From a checkpoint of a small transformer trained on Wikipedia.
Size: 9 layers, width 256, 2 heads of 64, MLP 704 SwiGLU, vocabulary 8192.
Architecture: LayerNorm before each block, rotary positions, untied embeddings.
Training: a variant of Muon for these matrices, 9256 steps.
Each number is 500 + 50 x the weight over its row's rms, rounded and kept within 0 to 999. Layers, rows and columns count from 0. Numbers have three digits each. The size before them is the row's rms in percent of the matrix's.

# up: layer 5 MLP up, 704x256, rms 0.0554, rows 83-202, columns 224-255
# down: layer 5 MLP down (transposed), 704x256, rms 0.0943, rows 83-202, columns 224-255
# gate: layer 5 MLP gate, 704x256, rms 0.0552, rows 84-203, columns 224-255
up83 102:485478514481473418449537507555484430510578542482456566507479615465536506487462498497492463522459
down83 103:565488391532511495551531496463525434505463555540518510514518508418510412466533570547562563563428
gate84 080:483521473457536496449445468416474433488460486513460596519486486572498538453540514545505443450547
up84 098:460559446467518505545467576447477518477555479483483490480502454509487460411541507532503490450468
down84 089:522558544537532500478489535445465565429459558511529571427479461500546461445529529517517519451499
gate85 093:536448491548353454454467484508537479515565504469488487531451547460513505542471481430478418659581
up85 095:438565558568576493535459500530454528420449515574552437464553574467488501450514471545588612511514
down85 099:478460532504498492501467539470475496443526507406506449540526464566472430584497495448485576532540
gate86 088:481462497443508517459479335442453449503590380425490530443469619443489576586605526485498451489453
up86 098:564478518422464546510558477410405365472495483480522510475447497534513481494462397487565502549442
down86 096:480552537468499591452519574408548400561572480505491594482480461469511507475524588450564549559429
gate87 104:468648489489494604411498533556512606536523525530461522445510567574478464476586540536509479504484
up87 105:480492490453543482544619522487449506458538441573638507565530469436564536565400508426517526526543
down87 111:517522461524468511485513546535548563563453611498392501495521478531531526505442535508574440454417
gate88 087:495495486576450523462509518410474564523544510447511389413476503424504497412492510531470560557503
up88 078:487457533425516562450508481546615429483448463549613529500505565551461469536512457548679473431480
down88 090:435492418473486544490529498526574540427439502512526565471501547436521491570488476497566504453425
gate89 079:491476449528466447529429473552571524449411470485512441526442570556476542467543617534528518499563
up89 089:517522530494507490400490488507493503579501436499512508585554564545442543374446503450545539530536
down89 071:505579497591513487488432522456486520505451546498526530497458528500503461528451523561547476475510
gate90 102:441439479350527562415437475417486550501519491540548512487469488536494491442463584481391522433473
up90 099:515556499654483428523519552533496532553523473585441561560539528528471473543543646536619401441534
down90 102:530427531443392577439517473496503388521472488453563518507482429452481475512512463473401439562548
gate91 082:525551443487469462570606520600446495507576558469579505448543486456492499498568535368489484505520
up91 097:521507496475524560529415482455517562508414486492499489483513464472461544447537551592453418491462
down91 084:540457558503467496534494424552488554464402410497513558516527509566545502443496540510498452478423
gate92 091:479516525534501436423484460548493503432511523509514467544420589569494469585496580628567511473530
up92 100:529465486433551554575525414541551586459555504497441502564520447486511545428602436557495417466531
down92 078:520483502526490473539526448483578582479504476519510468567511488444558468466505515487588473471489
gate93 104:446532457480438469580509416405537527559504530509440480493600604480415534461479516420483524492479
up93 106:472530517446483513498472533534479440448606491392463531462486513480498479569432572559485500570495
down93 108:496445481515445457559465548512561539434469516465452475521435484464416429448491601567522531513463
gate94 088:521527569472462555431472475520524466566548552545533526520522516426439498511463557510560536464570
up94 096:491467543482517450437464479577529554528474583472542488528513491402519539466520431505526619503550
down94 086:444600444487458539472440567513491497527511542454403491556447411494409566515468546554534530555542
gate95 101:569523468508477513535553533525532448485495609456509601487481505469553515465547609409533546444498
up95 094:487506473512600491530572432470478484545456450468564494472486565493469477423444533549381548424439
down95 103:479493529592535484499430458440585459501461523470499484530416527559506517418523456557524414541491
gate96 093:461493427558525404489436517523484529542507554514538549543577571513496448582486536417476526497532
up96 098:357556445519610402503546554495600484458488524506481586489485544561482494530430491454542485422496
down96 086:457543617525556531546533507501477497499501517492441500519461549445500551450552573628492424541444
gate97 091:543496582538551555432510434453562523528469568367435380518452563588442488483365501548591487372552
up97 102:582487550522460509480529494513497493512436446411548491539521445564427509421356492480482510444537
down97 082:485538542503482413499459460429473516515475574481421591478557503623558508473534471557489409480456
gate98 096:545439469508531469514511538475460417511491521462533356458594500475458482458474577449421549507525
up98 093:514595489486484504563506478555521556470467501525463591496414511562592441452501551523536513509383
down98 091:562440510476494467491536508510425538503547506519481444471556417468477582453588512478454552440509
gate99 102:382508530457501417562462472518464560553557534403487534490507594480399492524503559504532401562575
up99 100:574481520600560547477440572519528529477485441523473512550533498610558452522506520467490571457373
down99 102:546461441465463432357517621464510541504404402415534486517519508461525468583404448478533521468494
gate100 106:526478406395464470507506458439447488564470464504473517481507484491536463368464571380454496520497
up100 105:483527487534478623472492572448494516435487516483462535524439479540546481607579432484534558559430
down100 111:539460516419400563563518415561506507454478546517532518494496500559482559458621453376495458528586
gate101 089:485647518503509473463431478570496584530473508582465498436451475540490497459472467576569425501515
up101 101:460510642461516566521417468498546612535490477507512543486400479550495505439569500529504530476533
down101 088:486565545438479482472453510489449553440482448484544558402436473511521549490477543518549508476450
gate102 099:492560513538489485491469515461522534513491473500427648576510508474518511467397552494543438493486
up102 094:476530506575417546526368443531436440534524494582496546433429469437541558473466547531512416525460
down102 095:520483511564531611391391501466521542539409443484519501546415444483554617591466569518574513503560
gate103 105:543572386430529478572512478590528506556557506383464469470483482502508595451602494478371561452551
up103 106:484512412423515504508420451518481571514498481478561476463569400468388521459484437503529490501451
down103 103:472555513530446573464469507475509526479490472552533484529481495513507468514616498464542574469538
gate104 106:578439547379490489565438573551415480567495437585524490549457517413457449542515443551513409491485
up104 104:444569474550537508438605449455563515517583578359517543452558469487565524504486555568460540555474
down104 100:532581579502595454536553480528492508590466458509533466551556562379479405474398441572477499579511
gate105 102:484610484494515400507438450592556541495420451471464408478495455480478490508523498555421521482570
up105 098:523537574514539527474449547503444543499393579422529489500474509481503527567472423466555505618476
down105 107:551533538497624469440474518483581506453480481478557463547449594481559485516501424568451517537401
gate106 111:472490538591512524461555491522551516568474534600407474442535557499564429468456437494503526556420
up106 102:555536470565462574529492600424573605540611519484513577575499545490459492511546433510469562492509
down106 107:612492547503452563581513501484554644557471462600418436495476458530502429490545469454521582569424
gate107 110:514593521477455477512468505559592446473481516469520521525592481497579489547497506509494491540456
up107 110:566506572552566477433605482553437448501478565507472609450468504438550569403528567471495403465551
down107 113:498533503485511542493565550535520505526509514500500492531458530468493446396485531532533412503492
gate108 098:477541546509491454454508538569483449444452542429540560506458515527457531481432525503480529501445
up108 103:539655506453517499472518493529471461442436446481503443557534425501483442493450571421452444437492
down108 103:600540593394489627508443427492586603500514590491533525373480458509453483552458443532521452490490
gate109 101:528581514458527470506536411539588532492442606473482461532557470484448503447493536581448518466465
up109 100:507503431459430466542528447507580583488479606518462517462447458435557595515479473417497436520473
down109 112:526493531445460514478562496582620483508460526583508550551536486509468499494447516507558499498472
gate110 078:470453470542473443459462516425451528511551501419465444441415639494400456511419565562445547448503
up110 089:514476493494559531501534486473623551454534529593537511474575396501470455504550503517520476498515
down110 083:497454564466420467553535436512471470531480426556481425508466460576485500510590455476516526493527
gate111 093:519549491548372432542471497493562528502562561556567543503512492391412474490517517523505491496499
up111 093:583472444536416402649460450613507520500467569554453506594473543497478491480506517440462504437466
down111 095:510537478439705557499535456447454449459459491443629566400511489401538433532512534534533497453518
gate112 109:542575534536519408436492517543541529579449487523388434477518488510525506398570449499591511504558
up112 111:535568434582531534571466408567460505507507470514542507510426513450515431508542478444475476497511
down112 108:435523461542497510509468538519456513449499500421492585498472480486451461504540471468419451542468
gate113 092:523575467483452483471561584579594567494501440467547452450521416546502383519457555582407484509497
up113 097:448459511474558512543547498522549463552560554587467434483539513474415625492547523542615468517484
down113 102:461442472525481528578474507546564522482472532524606482549486563578553468453471469494444412548410
gate114 128:562500532506581417493574533501542433545486527502514484506440479384551432482514474427510525460467
up114 114:438400502454578489465489468623391437531476437451449482505456482449575524512532379615516503453513
down114 113:456565486450520525456523458495543406501559482345451453452416476503513554490544493519453480489516
gate115 102:390511516471434400555422541572564523471545470542559414472459415500392498444638500504503504460550
up115 105:552506518425469489511488414484479565512462413468479558510509447490402559487439542559409396542406
down115 107:555494580445524455530466423456434462438436444509522522531492543470491488552468457533455509510536
gate116 101:467433425539505527575499414526477537541448522511440463507464470340359506522454512493462549468569
up116 104:520597526537434506493474566473510456528435496520544601480499507537647496578474423525532419535458
down116 102:541417519414428511556439472469483557564575512524526441511434543478451527459496555418490538497539
gate117 083:498562505502517427491420460497498474479508420457398577543558460564548494503535614487528527546543
up117 089:547471544450604394471504484467454559509495459502489508504477370517488477529472528536524498515477
down117 086:506490436598444497483471511418542489531484499443438637510485551437483477523538531521506444454483
gate118 130:479530480555512430597501542451472606573486428526472467493562533497397460503474455537436453432497
up118 117:462596464496549381615500537470537512551484469481498469512460469450418546476523589545374515422526
down118 114:519502480504473489446533541498589520518534405565490510490563482467462433528508517537446430501526
gate119 114:534529446501548509472521563504510477532426482519589532438557522489505455475531488497458464459404
up119 103:560458582481500384507517493470493467537516454555474594544468459409456531474469533546473568461580
down119 112:475561497471374527544582520538546429568434527564522517512569479486515483541570416573537490524467
gate120 113:538388548577540549503509518472471439597377514522463575482512506474463557520421436522439552432462
up120 114:461506507489497505484507414589498474584606628431558529502522487516604512454512577591640460505503
down120 115:412477484498542498499467466510548413530589587523499502485512515517498489527474439478487495485517
gate121 113:414484476560458524575538493556454532456428579592445375504480544536486469585519488457521463550486
up121 106:501506534487456493539420525492460445524459565497394489541458518494444500462631452458467445482558
down121 107:462523535520462596501500467427541498444521468520514470548518390481574458438597524521532478459546
gate122 099:505614503461495552555523551492465543508469501527429408449585453630505428536515452524527592454533
up122 105:528405527436502405394548449517501477495500552482499578586425544416446498461457508505476544438463
down122 112:552398455545508503423602545526508540430556548544644472461552507468532551492532520480501497508458
gate123 110:550443480514475557421479497474437527481453507439498529528514561604438535498498513463457471534608
up123 105:491492503505496547574495584464559521553608494476568531399352548445456503498502491433547500458444
down123 106:519488576563398457477508444481443430471507444468430572541440544490482599466477502511364507500444
gate124 103:508515479531470479547517464483419511511529449584482461609502510499546553456518492508455599481535
up124 103:576474555482462467504433547465515504524489526549457497445490506516400456443548555619574440462486
down124 103:410489569577532524537544509442475530547439579491456510515498503490459479471455522454474557514538
gate125 088:423612530387462581497389554446522431540516537495510590423488436429386472544570530530497498494476
up125 094:406533551452511546409489509557530551521557461488489542525486480467377555462542390570576530497489
down125 084:436477418529473525487463471500497487521567502462421550455532568478426532518518483564537475518423
gate126 081:525592476549448570537431535467589516443585431535538554449519503506664500458459502461330512430536
up126 092:551479520530419486584432525530499501450515550486502521574470519446477449563476536518557528568467
down126 073:436473514555543498500469370511599481453475401594477496474511582546493485465457482517444540500488
gate127 100:512510562485523504501475511499597449592529562503563439509424488484412474565510502489509483412583
up127 099:456421504463512593479514491530466453498482513517442436442544524527491504454576506490501504602405
down127 101:557449506484442584493444498428536528478527389444492461483506445631557492470593383561436595469467
gate128 113:497490488479500543509453486529535461477498432598505454496538487525416443594459511499515431493531
up128 106:486511443451371538530426497563475509479479529494491535470543544539455538571451571502467482492501
down128 105:501421403551431502553523486561456537547426554560430433552545521517387507472569540440523537467516
gate129 086:519502497552507467447523431477500411490473490503446524487455538521510471559511589618527495439410
up129 094:482555487432424532538530540515541459467505579520432464516533541453549509627534464506560423464528
down129 079:592580565556506531454548488520486476578458439500528392503473543513490585536485482536483502517485
gate130 104:456477507528610450426482493494536515514503502503471485419542532499487486502526518574569481454428
up130 103:504526486423592462484586554596603501445525576413504494526444475487417403491517494477547503520571
down130 106:528602463475478404461545484484491547410520582488492510484473543505481491558488525546586521515434
gate131 100:519474496533535461426444484541540548460510558505607448467460489568537467560481488555445496537452
up131 104:474521418460539432470521498488489580494434484572511586551462397546539468559460513408578479481507
down131 106:488475457523436525512535525430459520499464511560466592541589490549436494500549465436566551507460
gate132 105:488463436554512521423549515539490486514536435469453561534520492554559498375516474449544378369510
up132 101:535458493581502404572455400456431412526445477456535543464527523514582477596412511533561535428505
down132 105:538556533498520440501457505472558503503507537483554517480487483552493591579492495431527516428550
gate133 103:460428495469549589566490446504548560611413488489406442472499443432569464469449473435640523526532
up133 106:493432537494482388513536439447529338423377496488515409495445525560488495418530493550537470559427
down133 104:504490506420522565521535500602444529548485459452491504590471527563416586540460540506400496464476
gate134 087:530522553497490499375615521510525576532474456442559488516448572585560601575524565542584542522436
up134 099:502413448468558578494583462513577550500528535671535530480573507554580543489497450483501530520444
down134 091:526551558438554578529467564446493522518600474480572506558498422439449484528435524569541473470554
gate135 102:560440455436535535538588533495503446498500459445525463534396417454542481545558504559513550477557
up135 098:552504455489494586481564487445501541435482436432486514540499422543549525576476466504529353604538
down135 106:522559462436583506495580476443505601522435469496536501427536505521520568531542414502433426522412
gate136 098:468484524502512514503621521496441536532551507507525568490467441478483502439541559485473509383470
up136 100:448559495519568491528527520582502481638540508450499581564534472408463485502448482444482479465353
down136 107:460590482505562446593513600475549494578531569461463504548612390519540573421463536469463458464484
gate137 105:491488532540454510483558506519442490466478534532443500480649503582533466479540469490461485442560
up137 108:504458470603544457479423395520494564519539523472553549551524555498620525406472491495484525497488
down137 104:457497562461561460544507542464503430480534478524477474463516507537527563530489490443556539538397
gate138 110:523540538543571468487480484474457513561594584569557467438468564517418503497495484481590488474444
up138 107:441566534519495451454479422488562418513526431398539495365441417417532577500464465523378546445468
down138 110:532512473481509655494502453421454467423448444488584380479585536561521580549478468528518620544408
gate139 115:480436477400542572566477473522482433589522469439556585470477496515439555533503456481385568502484
up139 114:424446365510529511582542378524519562537464525534581542532457518523482556477552561476502460478458
down139 117:412540448478451464631446481561504519504459637535528501490528512470520507530524562521482540501504
gate140 087:532507491520526572495445533591538430494526472476504596545459437459537504450469565486583515554456
up140 096:565574477502349430541564412477471552518449474496451567533453528580446492488468472495530556527478
down140 088:512369564447515566530566558517501500476490447504583455409514524459466470634443455452548479477476
gate141 094:418481519500456463459565505507465458484544410593547609492410474519474486445422482623542502505421
up141 102:507473534449514556508544490551499489468599610490451473410532497526480535521525533426485475384500
down141 099:458517558550425493353572568568467486493516389485507427463469477528450452513619430544479353500503
gate142 086:517579574490413483443584516469430532561455521521377489449460562480458434487472541498514533619522
up142 093:502457460526552486573435546515590529480520539462539498572506482470453519573631439529489422375502
down142 085:583469525483548480500530456379430532447372414476511497427531507586433603436490487516516494540513
gate143 113:443486478576563411408499463555523439635537515516583512413594418510520481520536488553486436522583
up143 103:514459428585518349456451539463513500445490504444554477485524458507604532515461575543463471515643
down143 115:529506551388474477563516483469579469459492488374469467603469495413498484593550542525516481526511
gate144 095:448462622497539503553397475462422469559631484501454506425446540469479564530510448576437551444513
up144 096:453528498475549447478420561558535554590509405469559484482474582486439533548511448521432488482495
down144 095:454557475482524476516397517547446443440509509425471544466473617467425562505554543553504508493551
gate145 088:554430569516474611481539465515528527483525438539471518485511422539583502563495436443541472513566
up145 079:539463523556451372545577453507512490524493481458454474520482500530475562513448507492336467495520
down145 090:567460538600426401459582459545518501543520480459567452526432430473496484419490465466432527550561
gate146 112:540465464487482474448478536437461568530513550462501439494493540582492480481537500438640498526504
up146 108:537534539365487511433534439505554539447441476483490518528509539483475486522501465562479555395470
down146 110:518494536529476480508412545503447549434520517477422523499528443507515441530552477566474645487517
gate147 142:509491485578519495542474535474512499421500538440525536390563471472469588562574445450474519447496
up147 116:542544449589459463539465527517492553459482443411421522467579436527488559553571442512482478443566
down147 100:481451521515533438609512528456537476507448468419486518531542422493596536546504472485497556499515
gate148 113:455473478465433488484505506504515520510563470496529483459543523469548521537457508595503508511444
up148 107:433532431452502347479525578506497459460521549458468508505430508489519466433601458544561495471507
down148 108:609538582518569552536510454437479503500478430446594617576510396524476507516475532455489513582433
gate149 109:476493489533589470499483547444571539451513511535416555463494503532444514461470450544575570514549
up149 108:508470501516480519492550533397491625513487440443438620549631475599480530478499446572543510427400
down149 103:570524567459521518505438505413505561424486469442543431489486506525541499469582453624530542411602
gate150 101:477395490479408429456513443524441577379439424476501547500521544446470497464452472520463518548518
up150 100:501447486534490495478496484570416476447459520499471406411535450466507537502476465505378434516466
down150 098:567610440477500510480467520571545546515586497478451510463491518588494561479493411492453496432414
gate151 093:611540535549507521512454412447503493515504480491533532555468543429504427523492623512502467474426
up151 095:508471447530525446470460485532530473453517453531610494518437481446450500527484425499495509531475
down151 101:518533456533457513536407562464469470540425490443588535491456489494510529533397472445498533491488
gate152 106:407604419567493582418571451567506433411465516463556509372519466390541530551479431483532525626586
up152 108:576466536499510532456482499443435479507428476430563463526529448558442461481492577466439468529509
down152 106:441535476422460545638486460488545454457575471492450582520502505512538499483431529448613491603552
gate153 100:504443469500469496541502515528502471607451447440462428562534573479537590454467528557510536569554
up153 102:541566385429504514516565446487545504516469435477405523572559498460517563443455505538560518535502
down153 096:473471567469504419465479601453557513506571492512579514416536493446542528504542422504523486546427
gate154 099:497485417534600445492554483590649445546471563409515594448479495461527548463439510473478522537567
up154 099:495423468500456541434556428454456538543501493521473473541485567410465481589538482512366530542489
down154 100:455493514471505494548512536468432429568460531503429456581508445538470532508519538439465493396555
gate155 096:551522621424599469450561478483501473603436384545557472466471531516532543404505552467537422512452
up155 096:440471498476418557544522595482547572467549567499452516518455511581387494562561446485446571565603
down155 098:477467482531407597482479516515577557506524518543525459560579600535518454554409500528507472487544
gate156 063:531459445462582412435561472579523487499512452498476497539439496497520470491527516451424522598521
up156 085:508437588497446500596520522430505504414496472562468499582618539523580453513450512463471471445452
down156 101:556434512515457492550545511468504459389436519474473487551627580551481528521495465456477487478493
gate157 106:471518582495431516492457428497461529577572487461355555526509395453585532445563491449511515415413
up157 106:532606571540493518482569505419455474539516494502513587475480507394636481510499521466521463422484
down157 108:489577478455499534505520477447478375455499503452422483557519399490577490473503522477546505480511
gate158 084:408450604499545538442551564560421523530499546482504526474495518561539461504515543510436561443484
up158 103:468478484476534533463487520470621451492460538510542392513537441615526585512502558471557483481561
down158 111:564485446500503554413522512500526439449432447425538440507442521563465550525470478448516411504533
gate159 116:488444570451533595510516464484524554527419494526487513579519473522553429479457498585583509481445
up159 110:465651540485578471442580503535560476493457475575501392504505483502534569393441534529595530612572
down159 105:506526485448544562510407548411550498440519531485539531476570583567589534525508526546522540498579
gate160 104:477528461544472421532509514484526513570498473447442511582430539521501504516583463639595527486451
up160 105:440568544594502455465507497478428499588527511475448500453538535489463484521499477508503476414480
down160 116:481441533470453427440542512466484443542545540548477545536508455534413481504576513507553439544543
gate161 091:485513481503465443483417467452554418548521540487465454487552473515547441547411515594523526567534
up161 096:546477478531564525554422439488489551439515539585601532495423491431469518484576556505509447503458
down161 091:472493515602555465538575484558459490608372478523506493575556552491558527498574466488517455446494
gate162 106:535499439520510370533531532556477599596621549547481594455552423569488482431500492532440425597501
up162 106:491518485483489438569569429487429527494527435453535407546453503481466576513598485485487495476408
down162 107:494501458492514453462445527564444465456476463472477509492499475559497470492487451471427533531511
gate163 100:557479497519370482549454475507431488458568559477496581543526579448584521388544502492503533470461
up163 104:425513544523485472585572541527538462467499485468446658522520514516545569430451533498543548441489
down163 101:475515569511482495563488542585513530425443566574454392559378425387603434509431539451435470596518
gate164 068:494480488516479526495525491500546458508427471506538504559501495532509424508377523432405522525522
up164 091:540568404506524548628531535494437564508605567505463531489436567481437551413560516508530527578456
down164 076:515458480549462481440489435453412539572463454549419440485483458540571511462596518494487491460520
gate165 111:443470481503507515492436549539498499648490473457495475562528540447610567531460489605491538495606
up165 105:500642562509505437500545569506506485424583562480457504543495476517437505454492469482588517557448
down165 103:502527558507543498486494499457544512507518423542487487333481620454439527508464400479427511458544
gate166 103:536557485583537419419377486525525467446476535440543604471515484482452575528592480433521527429507
up166 103:437499501370448476505490487565506552602497500480468499514470464493485509533414517549417527539519
down166 105:520463455564559436551465587538544443590404563556495494491518559534590512537412534568430552511443
gate167 087:562577459532500514562537472487471551454503432549561525494514465477519430492514463453420559505492
up167 093:436497436359446472580425531526510407547591428478479515502435444494518436574532496462541515450481
down167 097:434508557508556490566528530530535472569516538522551436548574484429501498461455447543575420555571
gate168 100:417486490555404492528449489526510456463485596459484525520630512542603495539426506385401470495443
up168 098:554523417357508410528502528430482553560570522457511526407551423383425513478494517561521486611414
down168 099:532501521592527514439513468582477471510453514512495464508512487534498486521599434511472499461511
gate169 104:633454503430482453540560473402522620536436534555554417502536574459422532475430430472510571517542
up169 104:580550506562455495539476504513561481400441491444495505451526530570427563385511520495369495505663
down169 106:563457495418478518540480481464511577506445429586412370499507536471474535494368540473520481472438
gate170 105:468574513418535525437452483445520622451440502562550464555497532464428557493458481544500611488466
up170 102:516503513465518552528489494527455605453550555511465512447389549491538449556434566509590481461445
down170 100:485413533489544499499469508538529479478516522522449570490531431498601511507487459499462528495450
gate171 101:504546532585546457494565550469481532486421487441424418517452464443564475488581460468506490547418
up171 104:471506489418502493448501477504503463483501511483607569435488483499488492598473571506467603534557
down171 104:592459424549528575509467451478474553503459445514502558561559571523431553514500416539527512569486
gate172 105:574526516504495543491419473575539375431546380435530502450549573481515512520520525500547451515489
up172 106:415520628508481508580512488505477521487482540435550534557506494501473415625555453510449516594539
down172 107:445542481456508445466554511419461546427550472426547595503486461517422412469567467527494505473546
gate173 093:447535506513497451455546526522550569477563433495503509504590498530498451548444486530404452451458
up173 097:415472419498537518572443513475551598460487479463540406595626520487538508530567528534509493421453
down173 082:553481505631526488547503450457465544552547528517512506531544430541522449508606598505499507541500
gate174 099:446408531532474550507499470493458439482440526560519528483406585535519488519509497492422577554542
up174 098:602468525439568560564529539461456498426463469418516518514570495530505552484462555472514433434488
down174 109:544488505466552485478571403608433545525515418530574471550462373527455452398573514485531534548497
gate175 093:532555476538548540510506417446454553412496547471620486559559466432459414502392457574543425536454
up175 086:485473535498578467474537491515516500457481535564529421473485464516557493492507445453605424460557
down175 092:487485434564458494399418550552455480575450494474545488500561447523490476571538482472434541483486
gate176 097:491502627480503435557523464485553547524492473490461565509442488543455536436480506547481534490559
up176 100:524478426552484455503496525579608481434509494385554511529548475502491463552559502437574516469559
down176 103:488528529444402492508477480526482550400506469398539500456535444514438515408525449513490543475455
gate177 100:577406496550598489593560599440528522453454509595454513542506428549555533536452488567458532462531
up177 109:520479503423422431418582505487550520521372494586451481492562428472481499565442485538475543436476
down177 104:559522479486472594524490555444509487451455419537547566484472495472548499517469552484559499490444
gate178 091:463507421462498569476517457460506425579434488541528437504545420454510559559409543463512517473480
up178 103:525539495525460504554493440483452541483559566378462556500569503646521505471518474526511506530498
down178 095:472487478600465497537429509486485516387510552522522517532487538450618510568558406445400514574506
gate179 103:501485515445436445583559509567506472458485447395501498475545535435459510477525562517487490532531
up179 098:560455498516524388432599473479495503432430529483525568488492562474452512446414446589557514535516
down179 099:441520523432473516554517532535527478462455576434501540495502598410443476517473538548517517519519
gate180 098:458495502485485577474483501413407518439520605457536519440495544426564515527438488494479507513544
up180 104:500491537462525537509466512526487506495507502456542450547506590453502579536460568509547530499577
down180 108:481461481516454495516450403388497532541456534514482497541458530459526443549511427510506488438509
gate181 107:481510503416515548456518567634444541413586471487376542530486570414522512493531474470464431418428
up181 101:525427474499507474566552442564430493485449479540496476496514482527513553484507535538434508408482
down181 102:556543602489457461529460436465480448484438522476473508435540458640438454540584452472441525499533
gate182 094:503458496413552494470540439498517509546466434370527394436518480483542540498424543540503528497492
up182 099:415458548566507562446504430554567531498550586384453606571451508526412513371554437489449506492478
down182 096:596437550527517487534554436446463477476480475489528474533457429493571589490462480492505475460589
gate183 108:472486447457525479503562490506519525456543522429456572414519422553520432483555440605559471578444
up183 107:423541476576495503562484479563440517445433426467462461541477494497512559495455443608563490585428
down183 107:539478463466509457447529429506506554573498497529468427539448516524448425508614420472512578409528
gate184 096:507451417566492488550497541572518567487494434483498493510480527443568449509645592468415536527543
up184 101:520614446497466449428513516543441481538500518514529494526428431552437540450544455516536494441622
down184 107:473518519500449492551515545583455536569469504439404428561418549476519424474468473475543557472557
gate185 099:493591490514555554597554516470431454457468539447519524424538489440521502473562531497461523443426
up185 100:516512420550537554374534478539536565523547522569476480482548606397481579530493470500492544459395
down185 101:532524528552497568513518573423470481466522460451437543484601543445462481521594553495540513494413
gate186 103:641400505562531546476522383521525475541540540502512593549562462522552495532393569559504437532467
up186 102:560521530613468550524541470440537500509491516578533565481556497495505523456448520483485566425477
down186 108:544523579487564514429485530527569553444561506443566528433523386577520430452532542497453564508516
gate187 115:578522411509512480455564511513448559491464456459484499508518497430559464564514501662466583475552
up187 107:559403466532537545425532535471593546518452476444551505459594527545580491558441447527494482436496
down187 112:528512498446455531519598476490489520514533512493491423564544557447562440499546501476543473519471
gate188 088:488560514516556486455528448563547588441494630569542466457427480477585589459518566464465514508435
up188 096:512492548554473516436561499507550551444485496583634454501460482563488463518396543444523438410413
down188 093:466567436475530526518468422467490545528487560491542533420452493555467574471398562458507508400575
gate189 094:425377382486593482469536502509512597506518472402516564381417465487540537476461486492508481501469
up189 100:516340491483528421431505495498467432502548511509568499452411483513484475518550547556524438476451
down189 100:464512428521567478399521491502452542565517494429516533504505464484532516569508634412520567555425
gate190 113:480575512569480585508551470437521482472430452446550494477474482496430395490472452651446549456422
up190 105:548496512580409476527494527533486468600514510520497471508434530517416501458395503501479524444435
down190 103:455513568463517430530571553385545521471428558579496526539532557504563426461541564558484436587476
gate191 100:498632563513492575546598454489518497474470470538499441444551441508513537548415472533497462547424
up191 105:478617575432435477549458533435496504506509526479491540497482579474476494451575452508544494545489
down191 107:550529489531527477485533489481470567502534469460466498364519460536468542437499490427524447546403
gate192 085:485496520570442493534439464436426470545503550469530496513484564458545510560550455524548495504472
up192 092:494536535516495485438416419414449502561372507486509422478565543462556479509558398466504458429572
down192 087:487557465463477487429541498532467491456553539461547474497529477402407500537500462514614449507507
gate193 103:526573585495575438476452519497481454438505488397432496531455499524564437527571497434630454404432
up193 099:463422532519465501506519502512486455554547561501489533562495555461548514430471460569482498537552
down193 100:501495470491483527524596505400526463515493490474516480535451420484505475495478445505537466512418
gate194 102:569426516545524504610489463500525471562481435480480495506502483470559358493507520578484468522488
up194 096:443469496552492459498401525515414545469498490543472464492571448493479609491492507475506522512523
down194 100:573545563489495570577471454571545520485463529527442425531557584551496481498486489556557572506573
gate195 109:528489507487535531469432581563490577488466529530600496532495493587501481423515512529521563469527
up195 112:500408458545670483535480513517399441496507580546498508447467534472503536476586521507457531500537
down195 116:524508553472494521504509506516487503425483558573442479461436446525488612459546488526497553543498
gate196 107:478556512515487466485625515497587559530486466523403498462449593516493462522554473491502572540506
up196 107:438513552550384462420527496511484514507536542511475657493516493501460475440527531531528515440526
down196 108:523473527445408516604455505430463546543579540476586535546501535483544556579374564533525373483524
gate197 094:488543572553524504436478530459409519565430563504477583489583419470481438420498443542524506552532
up197 105:455545567499486449587502584505411475468441462549518515505478545515629512552417557511498521389482
down197 096:569431488437533549441467583635563486492555482414514408531459472495519473466457518495437523544570
gate198 093:389540573525514539471507411485526448460558604466402627580499479458563471431460533533446465496468
up198 095:522556417588498447571433429585426587492528461485558409541541513448509530437499565513495383460568
down198 101:495553542462505520573484442547511464473504454510476593440573436428575444539494492427566426368543
gate199 109:544433486471557486508576473407558495495542523475506589387504521477487472425591454546547538486477
up199 094:417477495548477490474352519456502512561506453477466463444511495536526478508677543520525556491491
down199 103:518510587563492481507539529456557451458484487464502514566532456401434407491485542465546461562508
gate200 111:522556533371374584403549475519480554501461519535545435493544476446445526463421483443538467594514
up200 103:526481392522504460454496530486533430601473556445514539559458467467525475420563517597511519492517
down200 110:593501508508417441492610492553507458471568428552514426528422488578549497481460508504486527523444
gate201 102:513474402550473456500547446477403534535497440374451509606496474490459534518524474522503446451472
up201 097:556463512490502489520452511546549486485502541503482518531525438576559435440495462528609590423507
down201 102:436514507485392499483576560413492428540472468487511541464454483480520529640489476427479494532464
gate202 111:547570553438550479479536480526439488541537555506447512389495378496484557496469442546546560413535
up202 104:554480488517566422505493522473525517562477533532401480414554508627519527420477446551545585571592
down202 107:505402497530558530535499544494441521458445450490527497500505432481479452387533474434537458522527
gate203 092:538526547455534450531476453513512517488508516435562527489452482441503482498569522454462409513514